Part of a small language model's weights.
Size: MLP 320 SwiGLU, vocabulary 2048.
Architecture: RMSNorm before each block, rotary positions, no biases in attention or MLP, untied embeddings.
Training: a variant of Muon for these matrices, 115M tokens, 3513 steps.
Each number is 200 + 20 x the weight over its row's rms, rounded and kept within 0 to 999. Layers, rows and columns count from 0. The size before them is the row's rms in percent of the matrix's.

# gate: layer 10 MLP gate, 320x128, rms 0.215, rows 179-196, columns 0-127
# up: layer 10 MLP up, 320x128, rms 0.203, rows 179-196, columns 0-127
# down: layer 10 MLP down (transposed), 320x128, rms 0.0801, rows 179-196, columns 0-127
gate179,112,212,167,188,203,193,196,241,217,171,216,191,214,173,210,183,185,223,198,175,184,217,185,232,197,180,255,223,223,242,201,175,226,217,226,193,182,189,223,207,171,226,223,211,182,162,213,210,216,191,178,223,200,208,139,212,222,190,215,188,199,212,220,177,206,219,211,201,192,233,195,203,205,182,183,207,198,186,186,222,209,211,212,188,183,195,205,207,209,195,205,206,194,197,185,193,196,179,230,234,166,236,200,193,210,204,201,186,242,209,235,182,216,170,198,185,220,198,187,219,187,191,190,139,168,195,193,186,194
up179,117,193,221,188,161,177,210,196,185,204,201,215,216,181,229,188,220,201,200,200,232,163,175,166,206,168,169,156,178,209,217,209,195,178,211,233,218,211,206,181,214,180,200,187,184,246,176,208,199,227,200,192,216,179,191,209,169,207,228,190,174,217,182,227,178,196,155,175,225,194,190,222,212,173,202,202,209,205,209,224,254,181,216,236,207,231,191,183,201,211,227,205,185,176,192,212,198,230,179,201,226,193,159,194,198,213,203,184,173,181,188,181,170,207,223,196,186,209,178,216,208,196,222,215,212,226,226,206,193
down179,103,188,232,193,216,183,190,182,220,205,203,207,204,169,176,202,203,217,207,218,191,205,196,221,193,196,180,197,235,215,219,196,181,231,225,168,191,202,215,184,186,208,155,225,224,161,177,190,188,156,195,189,219,182,183,208,180,180,171,187,215,212,225,204,217,243,214,203,199,189,195,217,178,227,177,153,220,176,236,212,197,211,203,190,209,173,204,214,219,202,237,220,209,193,230,181,198,192,217,179,183,170,225,166,190,216,197,193,163,168,184,203,164,194,169,197,203,174,186,214,222,212,205,240,166,192,211,179,191
gate180,097,207,227,233,232,185,174,200,166,172,185,203,190,193,203,218,189,236,196,234,190,237,179,233,212,181,199,180,186,179,217,199,183,222,214,185,158,180,202,181,215,193,201,226,203,176,187,168,164,225,203,222,182,200,196,189,196,215,192,222,189,215,226,202,194,173,202,172,218,216,197,217,167,200,220,218,185,183,183,213,162,175,189,189,172,183,210,225,198,203,203,200,177,209,190,226,177,201,211,159,193,166,175,225,165,212,173,138,193,181,195,174,179,193,172,193,206,199,202,200,205,189,188,216,194,200,166,188,181
up180,097,225,230,201,208,204,213,176,213,229,214,200,189,170,210,198,185,198,224,190,225,169,212,189,190,199,196,184,223,192,195,203,246,201,171,193,202,193,173,214,205,197,228,189,188,192,168,193,204,165,214,199,191,213,201,222,231,211,201,170,165,219,168,225,206,212,197,176,203,222,219,179,179,196,179,176,220,182,195,201,167,176,163,246,188,183,207,189,178,227,178,211,207,187,229,199,198,170,216,187,198,195,235,166,205,191,222,212,208,187,231,170,207,169,227,192,191,235,223,229,239,202,208,239,178,220,170,203,221
down180,104,186,174,206,177,195,212,217,197,204,165,192,192,195,199,204,212,176,209,215,200,201,181,213,192,211,230,197,185,228,195,237,213,244,222,200,220,213,231,182,195,193,229,188,219,231,277,174,186,166,204,179,145,175,172,201,186,213,189,184,222,191,201,210,195,219,185,202,216,205,192,218,185,211,209,203,149,234,235,200,239,191,215,201,196,205,216,211,193,201,192,205,208,210,207,219,204,190,201,210,204,196,236,233,210,214,187,199,208,232,184,230,206,217,239,193,179,179,190,214,183,210,205,188,225,177,209,237,223
gate181,097,209,234,176,193,188,157,209,207,202,204,165,175,214,193,173,236,187,181,232,194,175,179,211,226,214,227,197,200,164,231,184,198,217,205,246,209,196,200,200,213,214,192,222,210,174,222,172,233,162,197,218,211,211,223,222,198,179,219,182,216,220,232,197,197,199,156,217,197,172,177,206,195,185,202,228,196,192,147,181,188,173,180,197,209,207,211,211,204,198,207,194,202,199,179,210,228,206,185,205,193,214,175,206,199,227,158,205,188,195,182,168,213,224,192,204,203,197,234,226,219,175,197,215,183,172,243,178,213
up181,094,179,171,195,193,196,233,224,214,211,171,170,151,186,233,193,170,202,198,214,188,213,243,221,205,232,205,202,239,193,217,211,238,199,197,200,173,192,175,224,197,172,228,196,185,187,191,189,225,199,206,193,183,203,209,216,173,171,246,163,208,207,194,174,212,206,190,201,177,200,249,214,221,207,197,187,209,207,200,197,185,191,179,201,191,216,189,204,207,203,212,203,224,216,214,238,198,226,180,211,192,217,199,191,169,202,185,215,170,202,176,231,195,170,181,245,215,206,207,161,187,192,208,195,212,156,239,187,200
down181,095,209,146,217,220,171,192,197,206,189,206,197,178,196,203,191,206,180,170,188,192,197,197,164,202,164,206,192,219,201,171,198,192,188,269,201,236,243,204,200,188,210,196,197,209,237,165,200,181,224,219,179,195,177,193,195,199,213,202,214,203,203,161,145,183,179,229,204,163,206,195,210,219,188,185,184,182,197,229,185,223,220,232,181,188,208,172,216,171,186,174,202,205,195,202,228,182,212,219,214,162,216,201,218,230,209,210,241,217,185,209,192,212,207,200,185,173,222,200,178,201,209,224,193,213,209,175,193,209
gate182,119,181,180,244,182,169,214,183,203,220,196,210,178,187,208,234,179,163,181,200,224,213,198,216,211,206,200,186,181,205,208,203,199,185,205,164,214,202,203,163,191,182,222,195,213,215,241,224,221,177,209,169,216,186,182,223,198,203,194,156,218,224,215,238,184,197,205,183,176,197,174,224,206,242,227,225,209,179,212,218,216,165,178,198,204,175,202,173,224,198,201,174,225,206,192,192,176,159,210,188,181,241,230,222,223,185,210,175,223,177,191,172,223,198,184,223,187,199,167,204,180,183,206,198,203,217,205,179,222
up182,119,196,203,197,228,212,162,227,174,264,201,221,226,185,170,164,214,166,194,181,237,200,216,186,191,217,204,244,173,212,188,224,206,210,179,184,189,196,219,189,190,198,193,241,185,196,197,220,189,168,215,192,200,165,201,239,196,180,244,144,195,223,201,194,181,174,201,195,179,203,175,210,188,221,199,228,208,200,188,174,223,187,212,185,217,168,206,217,199,201,193,175,227,205,192,188,198,181,205,203,220,234,211,211,186,196,199,225,216,206,181,188,201,221,204,180,211,226,181,206,226,194,165,176,201,210,202,219,220
down182,112,201,236,210,220,207,190,202,214,241,189,185,199,202,179,219,197,148,202,203,194,192,198,221,220,179,206,210,218,190,176,164,199,180,164,191,170,238,202,190,217,199,203,205,185,180,240,205,232,203,192,201,170,204,198,233,207,196,160,224,201,224,209,174,187,234,209,173,187,178,213,173,204,205,217,177,205,193,196,183,207,203,183,216,226,231,227,187,206,198,220,208,187,207,203,233,195,200,199,226,235,230,166,229,224,198,196,243,190,223,202,222,209,196,197,172,162,216,192,221,204,169,193,194,240,156,193,200,207
gate183,110,222,205,172,203,182,202,159,162,201,210,184,175,202,214,183,194,191,221,180,244,187,201,218,232,161,178,212,217,197,166,228,180,179,201,215,210,216,191,193,242,220,213,213,198,201,182,185,206,196,177,185,169,201,171,202,216,194,231,211,210,198,201,194,162,186,177,221,169,224,187,224,179,198,182,203,194,225,197,186,226,196,209,166,177,197,191,222,183,220,200,180,216,211,231,194,244,178,237,222,177,187,181,205,187,175,227,199,175,199,192,201,211,183,228,223,169,194,221,205,228,237,210,158,209,196,176,202,199
up183,111,206,209,218,167,186,203,152,167,211,238,222,206,205,195,194,191,202,214,232,213,216,221,198,214,190,165,203,231,183,179,201,196,208,226,187,210,187,176,216,235,193,171,157,167,203,220,169,195,209,195,187,208,247,215,180,168,172,200,229,204,225,196,185,235,195,223,226,217,165,194,188,172,197,202,159,189,184,182,186,189,193,213,185,181,206,189,187,197,195,192,234,218,205,211,212,177,191,217,202,194,183,182,166,188,183,238,207,210,188,179,220,237,209,223,203,222,176,233,208,246,224,202,201,188,207,202,202,188
down183,114,200,194,234,207,205,176,194,194,227,200,243,195,208,209,197,188,208,172,211,216,178,208,210,204,162,184,237,186,184,182,195,174,171,201,173,198,171,209,212,200,205,199,206,189,170,188,213,221,174,196,184,175,233,192,246,180,162,204,197,222,188,190,202,188,223,169,237,213,182,237,207,167,212,212,205,162,208,190,149,181,173,181,211,217,199,228,195,212,177,196,199,213,191,202,193,221,212,205,205,201,210,165,175,226,222,225,201,180,201,220,183,225,202,209,153,151,233,208,200,203,194,203,196,208,175,230,199,180
gate184,100,182,215,218,186,182,202,184,197,206,211,190,188,208,209,203,217,222,196,192,226,161,161,208,173,208,193,212,207,209,167,209,186,196,196,218,156,227,210,240,209,204,210,201,221,210,195,225,197,226,198,190,190,228,213,177,229,212,215,182,224,187,168,224,187,195,195,183,234,219,169,217,180,190,251,221,163,184,202,229,211,201,250,167,187,214,181,192,216,179,232,195,168,197,202,211,168,164,211,227,192,194,209,222,203,203,171,200,160,221,207,190,189,207,186,203,204,191,197,184,170,193,213,197,176,244,210,179,227
up184,103,197,195,138,222,178,223,190,191,211,179,230,215,231,172,191,190,215,215,188,219,210,226,211,191,183,160,162,170,217,210,209,193,211,208,193,170,187,203,195,203,197,197,194,224,221,214,211,205,218,188,218,211,188,187,243,196,204,197,198,208,210,235,203,193,206,186,225,208,207,208,199,224,211,180,217,204,217,192,194,201,207,198,224,200,198,264,170,197,215,224,170,204,199,193,182,228,242,196,195,177,213,195,233,189,208,205,185,215,211,218,221,218,245,211,169,190,219,229,210,234,192,184,191,187,182,224,146,166
down184,099,202,190,183,194,160,199,242,193,224,240,195,211,189,219,186,184,190,187,209,189,221,206,196,197,205,194,209,218,210,191,199,190,194,189,189,176,166,202,231,197,206,214,186,186,216,168,204,206,217,215,189,212,215,163,191,172,230,198,199,195,221,212,212,211,196,221,208,154,177,230,186,142,202,181,178,198,242,178,192,210,175,226,228,211,214,235,182,214,231,181,200,212,172,238,206,234,198,227,176,254,215,178,166,167,206,188,196,191,182,202,181,212,193,194,204,184,187,196,225,222,183,196,213,194,218,183,235,213
gate185,061,176,198,189,224,229,236,215,197,189,214,196,218,197,203,188,182,185,236,230,207,209,194,194,189,182,201,230,211,183,192,219,199,192,177,182,210,209,172,222,192,172,182,215,226,178,160,184,223,174,206,230,235,202,206,189,182,178,202,229,210,198,205,214,192,210,203,211,208,181,227,231,191,236,209,209,241,195,175,182,185,208,202,211,215,183,228,201,214,202,217,212,212,205,213,142,212,183,198,182,248,195,209,209,220,203,169,197,213,194,198,192,210,199,149,178,209,231,180,197,186,220,140,177,227,163,211,207,201
up185,086,192,207,245,188,187,181,200,198,204,216,176,211,205,176,220,176,224,160,204,214,187,194,198,211,223,229,189,220,222,219,213,202,196,199,204,207,191,189,204,210,178,195,185,163,168,194,184,199,202,211,195,194,251,198,198,194,191,179,164,174,196,197,238,189,193,204,198,206,199,183,168,205,165,194,238,256,180,229,194,199,205,223,184,199,194,207,189,189,239,220,227,224,208,191,185,195,206,221,180,189,215,213,224,218,207,230,204,239,204,185,216,239,172,217,233,200,211,213,206,196,216,217,221,235,226,224,230,150
down185,062,176,196,171,201,210,229,203,195,181,177,203,218,202,194,188,191,181,228,196,175,204,228,215,209,208,166,214,188,187,193,200,212,186,198,204,187,215,221,196,181,214,192,194,234,206,198,216,223,205,190,202,203,157,222,204,220,216,196,231,237,209,179,180,208,198,207,201,205,189,234,220,200,195,208,168,149,205,143,240,145,217,166,221,201,179,201,185,224,170,184,168,172,157,195,206,200,208,223,221,212,199,170,202,198,202,222,197,171,178,193,179,190,214,172,164,200,190,202,194,212,172,218,166,198,194,190,181,236
gate186,101,248,214,212,183,179,203,209,209,196,194,192,211,209,195,211,237,194,230,199,226,193,210,187,210,235,207,171,215,207,157,204,149,177,208,205,215,178,179,194,190,197,203,177,195,214,197,230,178,195,226,191,205,179,192,191,201,218,186,195,194,163,200,202,184,188,191,215,214,189,186,234,212,206,193,185,212,196,171,221,219,205,178,212,209,227,207,235,213,181,193,209,168,188,204,223,222,214,201,161,235,191,253,208,228,171,213,196,203,208,189,144,222,186,242,180,173,221,159,196,208,208,185,214,173,228,211,193,216
up186,102,204,207,238,224,171,150,179,221,179,202,197,195,201,187,261,216,181,223,193,227,171,221,220,200,205,192,230,242,181,222,196,194,203,200,206,172,197,154,226,205,203,196,227,196,202,198,203,192,195,234,217,172,215,184,184,222,215,180,193,179,185,178,178,187,226,193,237,196,199,240,165,208,206,228,198,186,195,175,208,204,217,196,237,192,234,169,206,211,193,200,214,193,204,203,223,174,190,170,189,206,201,208,234,200,204,230,206,185,171,203,188,205,174,177,209,193,246,206,169,196,182,188,199,203,226,204,207,182
down186,105,202,207,204,234,170,189,250,198,195,151,172,200,212,216,184,216,211,187,192,205,207,186,186,197,192,211,196,193,206,201,229,175,209,240,210,218,195,216,204,242,224,173,193,187,186,196,183,200,221,228,187,190,183,213,232,182,219,177,223,186,193,216,201,217,219,181,190,191,210,214,193,214,229,186,204,210,178,217,144,210,239,200,210,213,183,198,233,180,175,190,167,222,184,208,174,190,177,199,183,189,201,197,196,203,171,193,129,182,243,212,194,213,193,185,210,196,206,202,208,208,179,221,195,201,157,180,194,237
gate187,093,200,239,233,205,170,189,212,168,198,239,176,181,193,199,237,207,188,206,207,169,193,205,204,193,192,209,183,213,196,206,212,212,187,213,257,200,221,193,175,186,221,223,209,201,200,230,199,190,193,220,226,196,172,194,206,197,192,221,206,180,199,195,165,186,230,194,187,208,183,189,218,184,216,202,197,194,218,200,214,209,169,199,219,170,207,154,199,235,231,196,193,141,202,170,224,216,196,174,196,219,228,162,213,191,193,245,177,213,155,187,217,208,175,179,205,208,170,217,196,198,181,206,223,234,191,212,206,209
up187,090,217,189,189,216,227,172,228,197,201,189,202,232,195,199,210,220,173,210,239,197,219,196,190,221,216,186,249,224,193,212,158,211,217,221,212,166,216,205,207,224,175,167,219,181,209,225,166,217,236,139,218,207,168,168,170,237,212,206,203,189,210,195,191,213,181,222,227,183,229,202,186,214,202,208,224,187,185,182,176,185,190,206,149,201,177,196,181,188,189,194,221,193,211,197,205,209,217,209,213,196,208,197,216,222,229,221,214,186,222,206,183,161,182,196,192,210,224,193,191,216,231,211,195,175,199,224,184,177
down187,096,192,198,189,196,181,190,195,212,196,217,199,203,156,219,237,217,152,182,212,141,212,207,165,187,193,205,186,246,204,188,181,226,220,188,222,178,201,202,173,223,231,212,198,197,173,234,215,201,205,208,218,219,211,191,185,178,182,214,178,173,229,192,177,203,191,168,197,202,207,194,212,228,212,176,191,197,200,217,183,220,175,186,209,176,217,218,160,229,228,198,216,236,198,202,190,195,208,198,164,192,217,213,189,197,226,200,197,206,135,186,184,179,224,225,204,196,171,200,212,197,182,206,193,180,235,174,202,200
gate188,086,172,185,201,217,164,234,180,201,216,186,208,210,185,187,172,165,205,178,209,214,186,228,207,222,197,175,245,200,187,194,215,221,202,162,176,187,210,182,219,247,190,197,215,204,193,183,190,204,228,235,200,205,195,192,176,161,242,185,218,226,230,219,195,224,199,199,229,218,218,190,203,162,219,187,171,180,196,187,203,178,211,198,219,233,211,209,196,162,208,161,178,203,227,192,207,203,204,177,188,221,201,230,202,213,192,153,208,193,222,181,212,220,216,200,219,224,177,200,203,238,215,202,226,191,185,198,208,167
up188,089,244,210,178,206,208,188,198,217,159,216,173,203,202,188,194,202,218,193,198,165,181,197,197,197,173,229,177,208,227,226,228,197,159,206,198,203,190,227,196,201,184,229,208,221,192,220,201,220,187,196,227,236,194,218,252,202,184,187,181,170,188,207,203,221,243,199,189,189,201,221,227,210,211,215,218,175,228,163,228,170,189,187,215,192,185,204,213,207,195,172,156,203,179,181,214,192,174,216,222,199,216,220,216,203,235,232,150,205,220,201,212,167,194,173,200,215,178,181,182,184,207,189,181,198,196,216,168,198
down188,075,207,212,242,202,156,209,219,186,182,203,230,198,220,199,193,199,214,200,213,212,215,155,174,181,236,211,207,223,182,198,179,187,228,201,175,217,192,149,213,207,175,194,209,202,201,163,183,174,136,176,229,210,206,179,188,203,198,219,209,205,210,214,206,190,194,188,163,220,181,203,197,178,212,209,209,169,193,224,162,222,192,213,192,213,216,208,184,191,173,197,184,208,206,176,194,212,237,189,165,172,205,208,177,203,185,184,210,225,170,216,220,206,205,207,204,231,179,196,206,220,226,182,213,205,241,188,244,193
gate189,094,172,230,175,183,204,216,188,172,230,201,239,175,215,173,197,184,227,212,203,246,199,202,235,209,218,207,186,235,202,179,182,183,205,178,182,230,212,190,207,165,197,174,199,218,205,172,194,185,195,206,207,173,173,186,254,200,217,196,209,230,178,219,179,206,222,207,227,208,203,187,206,155,195,192,194,203,230,191,200,179,211,248,179,218,228,195,184,198,212,222,232,158,187,221,191,214,195,227,209,199,219,191,220,182,241,206,210,206,189,199,219,207,185,180,173,208,189,188,178,198,167,227,222,205,217,198,203,179
up189,106,222,184,209,199,203,199,210,160,221,211,197,210,197,204,209,215,168,183,201,210,201,179,196,191,169,198,228,183,201,187,226,203,203,211,238,186,181,188,215,177,162,208,163,216,192,219,204,223,165,172,185,212,202,186,199,190,212,209,183,210,199,191,190,211,214,211,165,191,217,223,212,247,211,214,226,252,216,173,198,226,217,203,186,220,176,220,251,174,171,202,191,193,170,204,231,207,206,182,166,171,207,173,193,164,180,233,193,230,208,177,219,188,203,178,184,217,206,200,216,211,184,161,208,247,205,207,211,186
down189,100,212,184,216,226,178,194,225,203,193,203,194,190,206,214,173,214,184,208,220,202,231,192,193,218,227,192,186,181,208,202,203,215,205,221,184,232,183,193,210,198,207,197,194,188,213,191,184,228,200,210,205,179,242,238,212,196,189,179,194,189,207,228,223,209,152,200,203,233,224,219,192,227,200,272,210,197,218,213,201,147,190,214,164,204,243,184,191,203,194,190,196,196,188,221,182,184,194,185,213,177,157,210,178,243,183,167,216,189,197,181,204,215,203,257,209,211,164,207,186,191,198,197,166,197,172,195,190,212
gate190,105,225,222,189,210,200,193,219,225,193,172,163,190,203,204,178,186,208,206,203,183,181,212,186,224,200,243,190,170,186,245,198,168,222,183,203,200,150,201,214,231,217,208,192,216,171,238,212,184,213,183,186,202,216,243,204,211,189,194,203,220,170,195,204,234,184,200,183,155,208,183,229,173,192,177,188,200,213,167,190,182,168,189,201,219,201,213,229,187,199,216,187,222,187,182,234,186,169,221,212,174,223,181,220,223,220,190,181,202,212,209,176,208,159,214,187,197,192,199,242,233,224,201,195,176,189,206,187,210
up190,112,195,210,200,199,197,196,211,209,223,164,181,213,206,238,205,189,216,237,205,209,212,198,220,223,215,198,219,210,177,209,248,173,177,233,188,218,177,177,189,217,179,195,184,201,189,184,157,220,238,219,170,222,214,196,233,193,175,227,205,192,218,207,159,189,224,179,221,197,182,161,223,236,219,187,208,181,225,198,220,198,173,210,247,201,190,219,204,228,220,194,191,179,222,196,183,200,205,224,159,226,205,218,193,181,206,212,168,196,202,190,175,207,189,212,187,194,201,177,226,172,218,205,228,183,180,207,235,187
down190,107,219,203,213,179,160,207,184,218,195,204,216,195,154,207,223,222,206,228,220,185,208,179,196,200,220,175,228,253,173,213,231,217,181,236,209,193,206,227,214,175,228,212,214,209,178,218,209,188,185,160,190,217,208,161,216,200,201,199,192,202,174,215,192,209,205,228,172,221,210,195,170,220,247,216,217,171,158,217,216,211,204,233,217,227,207,211,198,220,178,201,247,238,202,209,210,210,204,202,218,186,185,213,184,187,176,197,201,202,185,211,195,222,200,190,193,236,196,188,210,198,220,223,191,173,157,185,189,190
gate191,091,186,244,216,231,184,217,208,201,223,222,199,200,206,223,229,228,176,205,203,207,215,210,176,174,202,213,170,185,158,180,214,204,209,228,187,200,206,198,171,188,200,221,213,189,201,184,199,193,203,211,197,152,206,208,197,189,210,169,194,218,230,187,235,187,170,187,194,176,209,187,223,175,232,216,178,200,214,192,219,184,180,207,235,200,197,228,236,230,184,190,165,240,217,224,224,186,197,193,216,190,221,198,227,152,211,205,206,165,179,176,210,204,200,157,202,218,210,169,205,190,200,201,187,186,147,203,209,181
up191,072,223,240,180,215,207,207,191,202,211,217,172,219,224,184,218,213,192,176,197,194,172,217,146,155,222,191,196,202,165,176,186,185,197,226,200,207,200,224,209,218,222,203,239,193,177,165,200,205,219,207,179,177,224,211,194,173,223,193,182,233,217,192,206,196,214,170,209,192,223,199,244,173,209,215,200,197,204,233,195,198,204,195,250,169,205,204,236,236,179,197,203,236,229,202,200,217,217,187,201,228,219,214,226,210,179,184,179,186,172,173,211,179,192,193,210,208,213,186,220,197,206,166,179,206,199,203,210,164
down191,099,201,236,185,171,187,225,200,161,220,195,234,208,193,199,194,195,210,196,202,177,179,206,214,182,228,204,210,178,203,201,197,196,210,172,216,197,190,219,205,225,209,191,132,203,181,188,222,223,218,153,209,231,194,215,172,195,178,205,188,219,208,180,223,179,201,190,207,245,186,182,176,176,181,244,219,229,235,189,190,179,203,216,196,219,177,193,185,224,165,178,172,178,195,202,182,224,213,208,180,207,211,190,223,215,189,209,193,227,220,213,210,220,166,180,166,196,193,241,206,194,190,163,175,206,197,216,189,189
gate192,085,183,227,216,190,223,199,197,213,167,219,207,189,183,203,224,192,174,206,193,234,209,233,208,180,161,191,215,200,197,195,176,227,183,222,183,227,227,197,210,171,200,167,188,203,207,219,204,145,224,206,226,192,219,216,207,216,203,191,188,214,229,190,206,209,225,226,182,182,225,162,198,183,226,195,184,207,202,216,191,211,214,202,202,222,202,180,176,211,221,208,216,186,217,218,250,206,206,209,171,210,180,181,234,190,239,168,188,181,214,155,199,194,208,209,203,176,199,172,260,171,185,231,200,215,191,214,186,190
up192,084,211,210,214,213,217,189,215,190,223,240,158,202,215,210,198,162,204,196,216,217,201,174,188,184,169,195,197,211,175,205,210,194,204,199,177,184,222,200,182,219,199,176,205,146,180,201,195,179,197,184,206,193,241,198,202,194,213,210,197,229,200,201,190,202,175,193,235,220,199,195,145,193,208,146,176,190,211,212,188,245,196,238,233,222,210,191,190,193,200,194,189,252,247,230,231,181,185,217,248,220,197,189,204,203,196,210,219,199,231,195,222,177,218,196,185,221,222,198,186,205,207,199,212,188,178,194,188,183
down192,083,217,247,213,211,201,188,207,203,190,225,211,180,184,218,159,181,188,209,206,199,193,232,203,166,181,188,226,203,211,207,195,218,209,231,211,200,224,219,186,174,216,201,177,172,206,250,243,184,192,203,215,198,210,204,229,205,188,166,193,237,228,204,201,221,201,203,202,199,190,184,188,197,197,200,197,234,211,188,229,205,240,187,228,210,183,186,193,240,189,195,168,205,168,228,209,198,210,214,193,196,190,166,244,173,239,235,200,161,195,188,193,212,216,161,159,216,196,201,195,196,191,207,210,216,214,191,175,169
gate193,109,177,256,218,211,205,219,165,179,218,185,187,211,203,210,198,187,189,194,215,215,227,207,193,202,218,184,205,198,139,207,193,188,174,206,206,178,191,211,179,188,199,191,204,187,195,221,201,213,175,243,189,206,199,208,208,203,160,212,188,216,199,205,206,228,213,191,205,211,201,165,208,182,228,237,235,188,208,190,226,183,225,206,199,191,196,207,187,180,173,184,192,165,201,186,188,174,212,208,224,177,166,214,189,210,200,197,205,193,218,246,149,210,196,199,189,194,219,211,200,185,183,143,189,238,212,214,229,252
up193,105,201,153,227,183,149,188,210,181,204,216,178,233,195,177,200,199,188,214,210,167,211,177,197,164,180,159,196,181,203,213,181,172,229,182,176,205,217,212,188,204,190,204,170,189,220,205,180,220,192,177,200,217,196,212,192,177,201,187,205,210,195,210,197,215,169,189,159,195,188,190,171,216,172,173,171,216,233,210,179,198,155,179,203,186,197,182,234,211,203,187,163,210,196,162,177,216,190,225,219,209,230,185,203,203,182,174,228,176,169,188,207,237,187,235,211,194,212,196,202,203,170,226,205,177,186,188,191,206
down193,104,210,165,186,179,216,209,214,174,231,193,206,202,185,209,190,167,217,166,213,211,194,199,189,174,214,208,210,225,183,197,178,183,184,189,209,168,199,210,201,213,186,171,188,168,163,178,192,214,204,217,219,208,231,192,228,226,168,206,192,182,247,224,187,208,216,187,181,202,196,178,206,187,231,182,200,188,179,212,212,187,240,195,251,262,220,202,198,186,200,172,185,253,212,225,194,234,193,178,194,209,209,202,201,172,190,198,165,200,190,180,181,199,199,187,237,205,181,171,224,205,195,182,197,191,174,218,200,212
gate194,113,197,172,200,224,179,172,175,194,205,187,202,179,179,149,179,194,224,214,211,207,201,181,216,169,197,225,168,196,216,229,182,209,214,161,208,217,203,206,227,208,195,181,205,225,200,201,210,204,201,185,209,201,200,199,207,192,220,232,213,220,213,185,206,200,199,181,229,211,200,173,193,248,185,215,188,229,208,194,225,178,221,193,186,190,185,231,217,210,217,176,213,198,207,157,155,259,192,171,203,196,249,207,210,203,206,217,199,170,195,221,182,198,230,194,178,155,235,213,193,227,191,175,204,209,202,222,184,227
up194,111,199,177,203,209,210,211,203,182,204,178,243,212,194,163,207,225,194,220,221,219,238,179,150,202,227,235,196,203,164,165,206,196,215,180,191,176,207,213,197,180,210,197,211,178,203,231,151,208,194,216,244,184,219,193,173,191,206,156,198,154,180,211,210,192,187,210,171,208,213,194,169,203,163,184,175,178,215,227,226,181,176,184,232,189,202,179,217,211,197,185,184,222,206,202,211,202,182,205,182,172,179,222,193,235,204,217,180,223,193,190,181,192,217,209,214,190,196,156,200,205,199,198,171,215,197,200,201,226
down194,106,188,173,205,177,198,198,208,193,194,174,215,239,203,191,206,198,214,173,182,202,190,216,196,168,225,206,193,194,208,208,182,212,173,180,235,201,170,204,194,203,197,213,180,249,198,177,161,225,188,202,180,180,171,229,218,195,187,207,208,218,235,188,228,207,187,200,265,192,163,179,208,217,216,206,195,244,210,220,188,213,169,217,148,182,194,206,168,182,215,203,201,205,203,168,186,215,232,187,183,239,212,197,188,179,175,197,214,185,201,215,197,199,202,181,180,182,205,255,173,209,182,190,178,203,194,192,213,202
gate195,111,197,212,229,181,182,216,212,174,173,185,182,217,182,188,182,209,198,199,197,197,211,210,191,186,185,231,202,185,207,214,214,200,179,180,204,214,202,206,211,223,163,205,176,172,231,207,201,177,210,212,250,188,207,193,224,204,192,206,219,229,176,214,193,207,167,214,191,182,169,204,165,172,232,204,183,140,190,168,208,178,202,178,187,219,217,203,206,234,236,221,224,176,201,223,204,191,209,213,214,181,239,189,220,226,202,159,182,204,206,205,176,163,201,210,213,178,190,193,186,207,172,175,221,190,199,230,251,182
up195,100,204,194,203,198,212,208,218,185,183,212,231,212,177,234,203,258,219,217,235,220,193,220,200,188,204,197,218,160,197,220,192,183,196,194,218,193,246,208,195,188,186,177,213,220,215,223,224,168,182,196,185,229,183,210,184,205,182,181,177,187,199,151,215,210,203,186,194,183,212,215,213,255,174,200,238,222,218,185,229,203,181,199,188,192,217,205,222,160,189,184,210,231,223,218,194,185,220,193,201,185,192,194,222,201,216,229,204,187,194,187,187,193,244,201,231,205,147,176,220,175,185,191,179,191,208,183,220,191
down195,106,189,194,231,159,168,178,229,219,206,180,226,240,171,204,190,206,191,187,193,209,216,237,196,179,203,207,245,245,200,194,202,166,184,228,195,187,223,193,209,164,208,217,199,202,215,229,206,224,200,206,211,165,176,193,225,197,205,204,189,249,206,185,215,193,192,166,222,220,183,199,192,177,185,211,187,161,177,192,162,205,188,216,184,178,229,165,201,202,208,216,244,222,183,206,182,170,197,205,193,202,187,194,188,213,203,197,202,170,183,196,196,217,215,205,222,197,155,182,198,170,173,195,182,192,213,208,224,175
gate196,107,215,204,190,207,177,232,230,211,215,225,183,225,177,185,219,206,183,202,166,189,214,185,201,212,170,210,188,180,215,143,222,186,200,184,220,174,209,193,206,184,196,180,190,193,172,215,202,196,191,200,232,188,196,192,252,172,195,210,174,175,191,190,205,203,224,215,228,203,208,208,205,198,159,199,196,194,200,167,219,172,151,213,196,203,181,252,215,249,197,241,202,181,173,197,199,196,187,223,173,224,196,190,215,208,201,217,144,183,206,181,186,227,200,189,210,189,169,194,195,205,181,186,181,188,195,185,210,179
up196,116,194,169,209,231,187,199,215,178,210,170,206,161,234,188,213,213,198,185,182,213,203,191,201,199,227,221,215,187,171,196,192,217,223,197,197,187,197,180,211,216,174,191,188,188,213,205,183,194,168,215,208,217,195,208,191,177,200,191,222,156,185,206,188,201,201,217,165,199,183,209,186,164,261,216,161,170,183,243,192,215,213,219,208,205,242,196,219,184,216,187,184,206,184,167,186,219,193,175,190,187,189,216,227,213,173,189,233,197,228,168,199,177,204,150,190,204,198,214,225,166,184,189,211,243,225,189,211,191
down196,111,206,216,214,179,215,212,203,182,179,216,191,232,229,224,214,205,189,192,209,199,199,222,185,188,188,206,200,197,198,217,189,187,202,162,179,211,245,205,149,212,201,195,172,216,201,226,214,195,166,177,192,186,250,235,182,195,165,211,212,195,222,190,203,185,204,218,179,220,212,167,216,198,181,189,207,237,216,234,176,209,201,191,145,198,200,184,196,193,222,183,150,192,172,194,179,255,141,183,213,206,213,177,209,188,191,191,224,213,205,214,184,188,223,216,198,204,206,218,211,222,201,189,215,194,189,217,216,213